config.toml
init = "uniform"
doc_mask = true
train_tokens = 87560000
Each number is 50 + 10 x the weight over its row's rms, rounded and kept within 0 to 99. Layers, rows and columns count from 0. The size before them is the row's rms in percent of the matrix's.

# layer 2 MLP gate, 384x96, rms 0.179, rows 163-174, columns 0-95
096:66 40 45 41 51 51 55 61 43 40 45 49 86 57 66 59 50 51 47 48 39 41 37 58 48 40 50 25 47 33 50 40 56 61 40 53 38 52 42 38 54 44 57 45 61 29 56 60 46 53 52 52 41 53 50 43 54 40 44 41 41 38 59 58 30 58 40 40 37 49 53 43 49 27 49 55 46 53 52 61 39 52 49 49 43 65 48 46 55 46 44 69 44 26 65 43
099:59 44 47 49 65 54 29 61 37 53 69 40 38 45 38 68 62 64 40 48 47 47 58 47 49 45 51 36 31 44 49 38 45 63 69 42 44 47 69 63 48 51 63 41 55 60 55 44 54 35 54 41 47 58 42 56 51 60 42 53 41 62 56 51 58 42 56 61 60 18 60 51 43 52 48 53 50 53 49 35 58 25 34 49 47 45 38 52 33 55 38 41 54 48 50 47
101:65 45 40 52 56 42 46 49 54 50 35 46 51 59 51 64 49 59 61 58 69 65 56 65 70 46 59 44 41 42 42 50 39 59 94 51 44 49 45 64 47 39 50 66 47 47 52 56 64 54 62 41 62 44 53 41 52 53 50 38 46 60 35 42 47 44 62 51 52 45 35 54 56 50 43 51 56 36 48 42 55 45 44 43 65 50 45 63 42 67 66 55 60 42 30 45
101:75 55 42 57 62 73 60 50 46 28 57 69 55 52 41 38 51 68 57 38 56 53 56 34 55 58 49 42 38 57 55 63 53 48 53 50 48 58 62 57 48 51 35 40 53 57 33 57 49 53 48 38 67 62 57 54 47 49 54 39 32 38 51 72 60 67 37 50 43 57 38 52 59 56 35 38 59 57 57 46 55 41 49 35 48 49 47 68 60 60 49 42 54 35 51 59
101:47 50 46 28 65 53 47 53 60 42 56 33 59 44 54 56 49 44 32 35 50 54 46 37 57 37 52 49 39 46 40 46 49 68 46 59 45 33 54 48 49 34 84 58 44 37 59 49 45 45 39 59 42 54 44 54 54 61 52 46 52 51 41 38 42 43 55 46 43 70 36 54 55 33 56 55 44 47 55 53 48 34 49 50 65 66 34 46 42 54 38 61 24 64 51 42
096:31 57 62 40 43 63 54 51 47 57 51 44 51 41 48 41 38 45 40 42 68 62 44 41 61 52 60 55 44 51 46 55 45 39 53 48 41 49 31 30 56 31 53 65 55 35 68 61 58 47 31 35 30 45 50 53 61 66 50 58 53 41 46 57 56 45 42 26 65 41 53 48 73 57 57 34 46 65 52 43 53 47 60 44 52 45 61 57 54 53 49 52 29 58 49 51
100:46 60 44 48 54 60 52 50 51 36 41 58 45 47 51 51 58 53 42 48 63 54 63 72 38 71 60 42 46 48 72 46 40 32 43 39 27 58 60 67 46 48 59 52 47 64 48 58 53 61 54 59 61 57 49 50 56 68 44 35 45 39 61 49 51 21 45 46 45 66 56 67 48 54 48 66 60 51 45 45 57 46 57 53 61 53 43 50 70 53 71 54 60 34 48 49
106:58 57 36 49 49 50 61 66 49 57 57 56 46 41 59 46 34 55 51 55 58 40 52 29 48 59 51 51 21 44 62 44 41 52 34 33 47 62 57 42 51 48 54 60 45 61 45 35 28 49 38 36 59 42 54 58 55 46 44 39 44 34 51 67 38 49 49 46 41 42 45 68 68 49 38 69 73 49 59 48 60 38 53 38 46 43 38 48 47 50 57 67 52 37 48 52
099:54 57 32 37 50 49 42 50 48 39 54 73 51 62 52 47 62 63 42 58 57 61 54 64 56 61 42 27 42 33 56 42 64 48 47 64 48 50 42 45 52 37 56 51 68 48 43 39 54 28 42 62 51 47 48 41 66 36 64 40 62 46 41 55 56 69 63 48 53 65 37 57 58 70 50 67 50 45 38 52 42 56 53 42 62 49 56 57 59 45 53 29 43 37 51 59
102:44 52 59 48 45 55 57 67 48 38 57 47 37 35 35 61 60 37 52 51 54 37 49 42 60 54 26 64 53 46 46 45 43 57 54 49 51 28 63 72 42 63 60 50 35 57 52 54 61 46 41 45 39 49 62 38 55 74 53 63 53 52 42 59 47 52 47 47 50 47 63 49 30 56 62 57 72 66 46 49 62 32 52 52 56 58 35 47 64 44 49 57 59 30 47 40
105:57 45 54 52 57 53 38 48 62 48 45 47 71 58 49 52 45 45 64 46 45 46 44 35 39 47 27 50 36 49 44 32 55 59 60 42 54 59 45 39 44 37 60 48 52 64 50 63 53 45 57 37 63 52 59 54 66 55 35 49 52 44 63 28 47 42 47 51 49 63 59 47 44 37 37 36 54 32 40 38 39 59 53 64 48 34 27 37 52 34 56 51 65 29 43 53
099:46 56 38 36 55 40 68 43 54 39 67 61 52 46 30 33 49 30 53 69 62 54 32 63 41 63 49 60 55 60 54 48 51 41 59 55 51 54 63 50 53 46 37 49 48 53 48 57 47 50 52 43 57 69 41 42 40 59 44 65 52 58 43 49 57 59 60 54 28 27 45 34 57 55 49 67 46 58 42 46 47 43 44 25 42 45 65 46 32 44 47 56 60 50 57 43
# layer 2 MLP up, 384x96, rms 0.181, rows 163-173, columns 0-95
093:47 52 46 33 50 41 52 53 50 54 43 34 35 54 52 55 37 44 61 55 36 46 37 46 35 60 60 62 65 46 59 40 39 41 64 47 52 62 37 37 31 56 34 24 49 53 54 63 33 49 75 43 31 52 50 38 52 55 62 64 54 53 59 54 57 44 50 40 56 47 52 53 60 42 39 65 54 44 46 55 52 52 45 64 54 59 44 75 59 42 54 71 51 52 44 44
099:60 60 73 48 57 55 73 55 49 52 52 43 38 60 55 61 41 51 60 61 42 42 46 45 33 43 55 54 23 51 55 47 43 45 57 53 45 37 57 48 69 55 41 41 46 52 35 57 46 48 51 50 60 53 36 20 36 61 34 43 52 50 33 59 49 46 58 62 47 50 66 37 46 60 57 53 59 48 49 59 45 61 52 53 64 54 27 61 37 49 38 47 52 58 64 56
098:45 42 45 52 54 50 34 38 35 55 45 51 58 44 56 54 57 57 16 70 41 50 49 55 44 54 45 51 42 39 55 42 41 49 29 58 45 45 53 32 58 37 36 44 41 47 44 41 45 56 47 49 32 36 49 56 47 26 52 55 47 44 41 65 65 59 55 63 56 57 60 68 26 51 51 54 62 56 49 61 51 42 48 64 57 60 63 54 61 50 57 42 43 44 47 27
104:41 45 55 65 39 46 34 43 37 58 57 37 61 53 49 47 66 51 32 46 43 51 60 53 60 45 34 53 42 46 39 34 56 57 63 59 57 49 42 38 51 53 62 54 52 24 50 56 51 64 41 47 61 42 44 39 45 54 56 57 63 58 54 48 42 44 51 43 46 56 20 32 55 58 53 54 40 43 46 20 41 64 52 61 37 61 56 49 57 50 66 39 52 43 40 62
089:46 66 45 58 30 57 34 51 26 59 46 53 56 53 35 43 46 55 57 63 34 44 50 56 52 64 52 51 64 61 57 54 46 41 62 47 63 49 64 46 65 48 39 48 46 67 44 53 54 44 61 46 80 47 44 37 48 45 48 42 53 51 45 45 49 60 51 63 59 36 64 53 52 65 43 52 40 57 44 57 48 56 58 46 45 28 52 59 36 29 61 43 60 31 60 62
097:50 36 42 50 39 49 38 53 56 56 58 49 58 47 44 70 57 29 37 62 43 52 42 29 59 67 45 56 45 40 57 49 49 65 40 58 63 53 37 60 49 52 52 48 42 61 29 43 29 54 56 48 51 45 34 32 48 53 55 50 44 35 52 42 51 32 43 71 39 60 31 43 62 54 59 47 49 43 51 28 51 56 54 54 43 49 32 57 50 47 32 66 48 39 45 60
101:59 42 38 73 39 41 54 42 46 49 49 42 56 61 57 53 40 54 54 44 35 56 51 36 60 51 47 50 55 38 43 42 36 60 58 75 84 56 51 35 60 54 27 40 40 53 47 44 56 35 42 62 57 33 43 51 51 29 42 48 36 38 43 37 54 69 55 45 58 50 51 54 52 38 43 41 43 47 46 45 50 46 41 46 45 47 51 40 39 54 36 35 48 47 54 65
094:46 41 52 59 41 39 43 48 41 43 47 50 50 53 52 75 58 60 48 52 69 37 47 70 49 54 45 35 39 31 44 45 23 41 48 38 45 50 43 43 45 34 50 52 66 56 53 42 41 62 42 45 60 57 51 57 58 39 41 40 40 44 60 34 38 51 66 43 59 53 49 49 47 38 46 31 53 47 56 55 48 32 39 61 63 53 60 45 44 63 42 67 32 65 56 63
100:49 63 58 67 66 50 53 47 58 69 54 35 46 47 45 36 42 61 46 49 38 27 40 59 30 52 57 41 61 66 57 60 52 35 36 42 45 54 55 50 52 54 23 47 40 33 47 71 52 53 51 52 64 49 51 49 43 42 45 61 56 49 74 51 48 42 47 46 45 47 72 48 49 47 46 44 56 32 48 51 42 68 50 57 52 53 31 49 54 48 37 58 60 56 65 59
095:56 65 56 73 52 54 61 43 63 58 55 58 56 42 59 37 57 59 39 52 51 41 38 51 38 52 50 35 61 55 45 34 40 49 46 55 46 69 28 50 47 34 55 28 62 42 46 47 54 44 54 54 62 59 49 37 67 51 67 59 41 42 58 64 66 51 52 47 41 60 29 49 69 37 26 59 60 56 56 49 42 55 48 39 43 60 38 57 47 45 59 52 54 53 41 50
110:56 46 48 58 45 59 53 46 53 48 52 51 58 55 54 46 47 40 51 40 50 56 51 69 42 33 58 55 46 55 49 62 36 57 59 48 43 44 46 51 58 51 59 33 49 48 46 41 40 48 51 60 63 53 38 32 41 46 44 47 46 40 29 63 46 57 57 70 54 33 30 65 59 42 85 58 53 38 38 41 35 50 54 57 63 50 52 35 56 44 42 35 36 44 28 67
# layer 2 MLP down (transposed), 384x96, rms 0.0402, rows 163-173, columns 0-95
099:53 62 50 71 40 59 62 52 57 53 50 59 59 42 58 48 71 46 44 52 79 52 46 45 65 45 52 38 39 53 38 55 38 56 28 38 63 46 51 66 53 37 69 57 41 41 42 46 43 52 45 51 69 47 71 45 50 57 25 66 53 58 56 42 51 44 44 48 36 55 41 55 35 53 63 46 57 58 58 60 53 46 60 54 47 43 46 33 49 46 37 44 37 57 43 54
098:42 56 50 57 56 46 31 41 55 45 45 47 44 53 38 44 63 55 48 39 43 66 54 38 64 47 57 60 54 54 45 54 58 56 46 44 51 55 37 61 30 40 35 48 52 49 78 28 64 48 45 66 48 46 46 57 54 41 63 61 44 50 66 57 45 53 48 16 51 60 31 70 59 47 48 52 43 60 58 46 43 39 58 52 34 51 68 39 50 44 55 43 43 49 43 46
100:64 62 51 46 54 56 62 56 49 52 64 47 50 49 54 44 38 49 55 42 56 39 44 32 51 45 72 43 63 67 43 58 52 45 48 56 59 43 55 62 43 57 69 49 43 51 50 44 49 30 46 50 62 65 53 50 40 71 42 57 63 43 55 35 55 36 42 60 60 48 54 51 54 50 54 57 47 41 56 30 24 43 56 52 56 40 18 48 34 40 40 47 64 50 54 68
108:71 68 34 47 38 65 58 44 47 38 36 64 45 42 58 53 45 63 47 48 55 72 63 45 42 52 38 55 46 47 42 47 54 54 40 63 73 59 53 44 48 52 27 48 54 58 50 63 37 45 41 49 69 52 46 44 63 48 51 51 46 61 58 56 64 61 36 39 52 64 43 44 55 47 46 50 39 48 65 30 53 38 50 56 56 73 54 62 53 65 42 62 57 42 47 55
095:33 37 51 44 48 52 46 49 53 52 52 34 70 56 54 59 48 48 49 49 48 58 53 55 49 55 43 45 44 54 41 69 49 51 53 64 41 40 50 46 60 47 64 45 61 55 51 60 46 50 43 47 50 67 57 58 61 54 49 78 68 44 30 45 40 52 41 49 37 60 39 77 37 33 54 46 37 58 66 52 36 32 33 58 47 62 46 37 36 52 44 56 28 53 55 62
095:45 51 50 53 42 50 67 53 52 39 28 57 61 52 62 44 48 56 45 51 64 44 50 53 36 41 56 51 66 55 36 63 54 45 41 58 48 48 60 46 43 48 54 73 58 49 63 52 60 57 51 53 41 57 59 66 49 66 48 54 60 52 48 55 69 53 40 26 64 40 66 76 52 50 55 46 40 59 55 62 68 56 54 49 64 51 73 51 66 59 49 50 47 69 32 43
100:57 43 61 43 67 68 49 34 60 54 40 31 14 42 48 45 57 50 43 48 51 42 44 57 48 70 46 46 47 56 46 44 40 54 57 54 53 55 54 57 57 43 34 49 42 59 52 58 56 58 47 56 49 55 60 51 47 54 52 57 63 49 49 55 44 35 47 54 48 49 63 53 40 46 72 47 54 58 38 62 34 37 52 50 38 44 39 37 36 80 55 39 26 46 40 48
100:56 51 62 45 50 59 46 29 71 32 58 58 55 51 52 20 59 51 40 40 40 48 51 50 52 66 45 55 57 52 37 67 55 52 63 56 57 43 58 59 53 63 47 52 47 44 39 55 64 44 59 52 57 42 38 53 46 64 53 47 64 64 40 52 51 31 37 41 44 40 54 73 50 54 60 63 30 51 54 63 51 37 76 53 50 59 53 50 53 57 49 33 61 56 58 49
106:49 48 37 54 57 44 51 34 45 34 51 52 55 59 37 45 74 50 37 42 44 50 56 63 45 57 48 32 45 47 61 52 61 51 38 48 41 55 25 35 72 50 39 64 62 60 43 42 50 45 39 61 61 42 38 53 66 43 56 44 70 54 60 63 56 59 71 51 33 58 54 46 50 40 55 63 48 39 55 48 45 46 56 44 56 50 52 48 47 39 44 50 49 30 53 78
096:32 49 33 63 40 62 62 63 45 52 44 57 35 60 40 68 48 55 53 43 50 45 51 44 72 50 58 60 36 51 59 57 49 56 50 53 46 32 64 46 39 56 49 48 34 54 62 63 46 61 46 58 49 34 57 44 31 51 37 53 35 46 61 37 46 45 56 59 47 54 61 44 52 60 54 76 61 55 54 50 40 56 41 51 67 52 43 29 59 25 52 55 64 42 50 45
110:71 43 51 42 50 52 43 45 54 53 51 47 60 48 58 64 49 54 76 30 47 66 39 53 31 47 46 46 47 66 58 67 66 49 49 54 64 45 40 39 45 53 63 46 44 68 48 43 44 23 43 39 45 62 33 55 32 50 77 54 62 52 50 55 69 45 42 48 51 40 47 46 52 46 58 52 55 56 46 35 48 52 45 56 52 39 46 47 59 41 62 33 59 42 42 57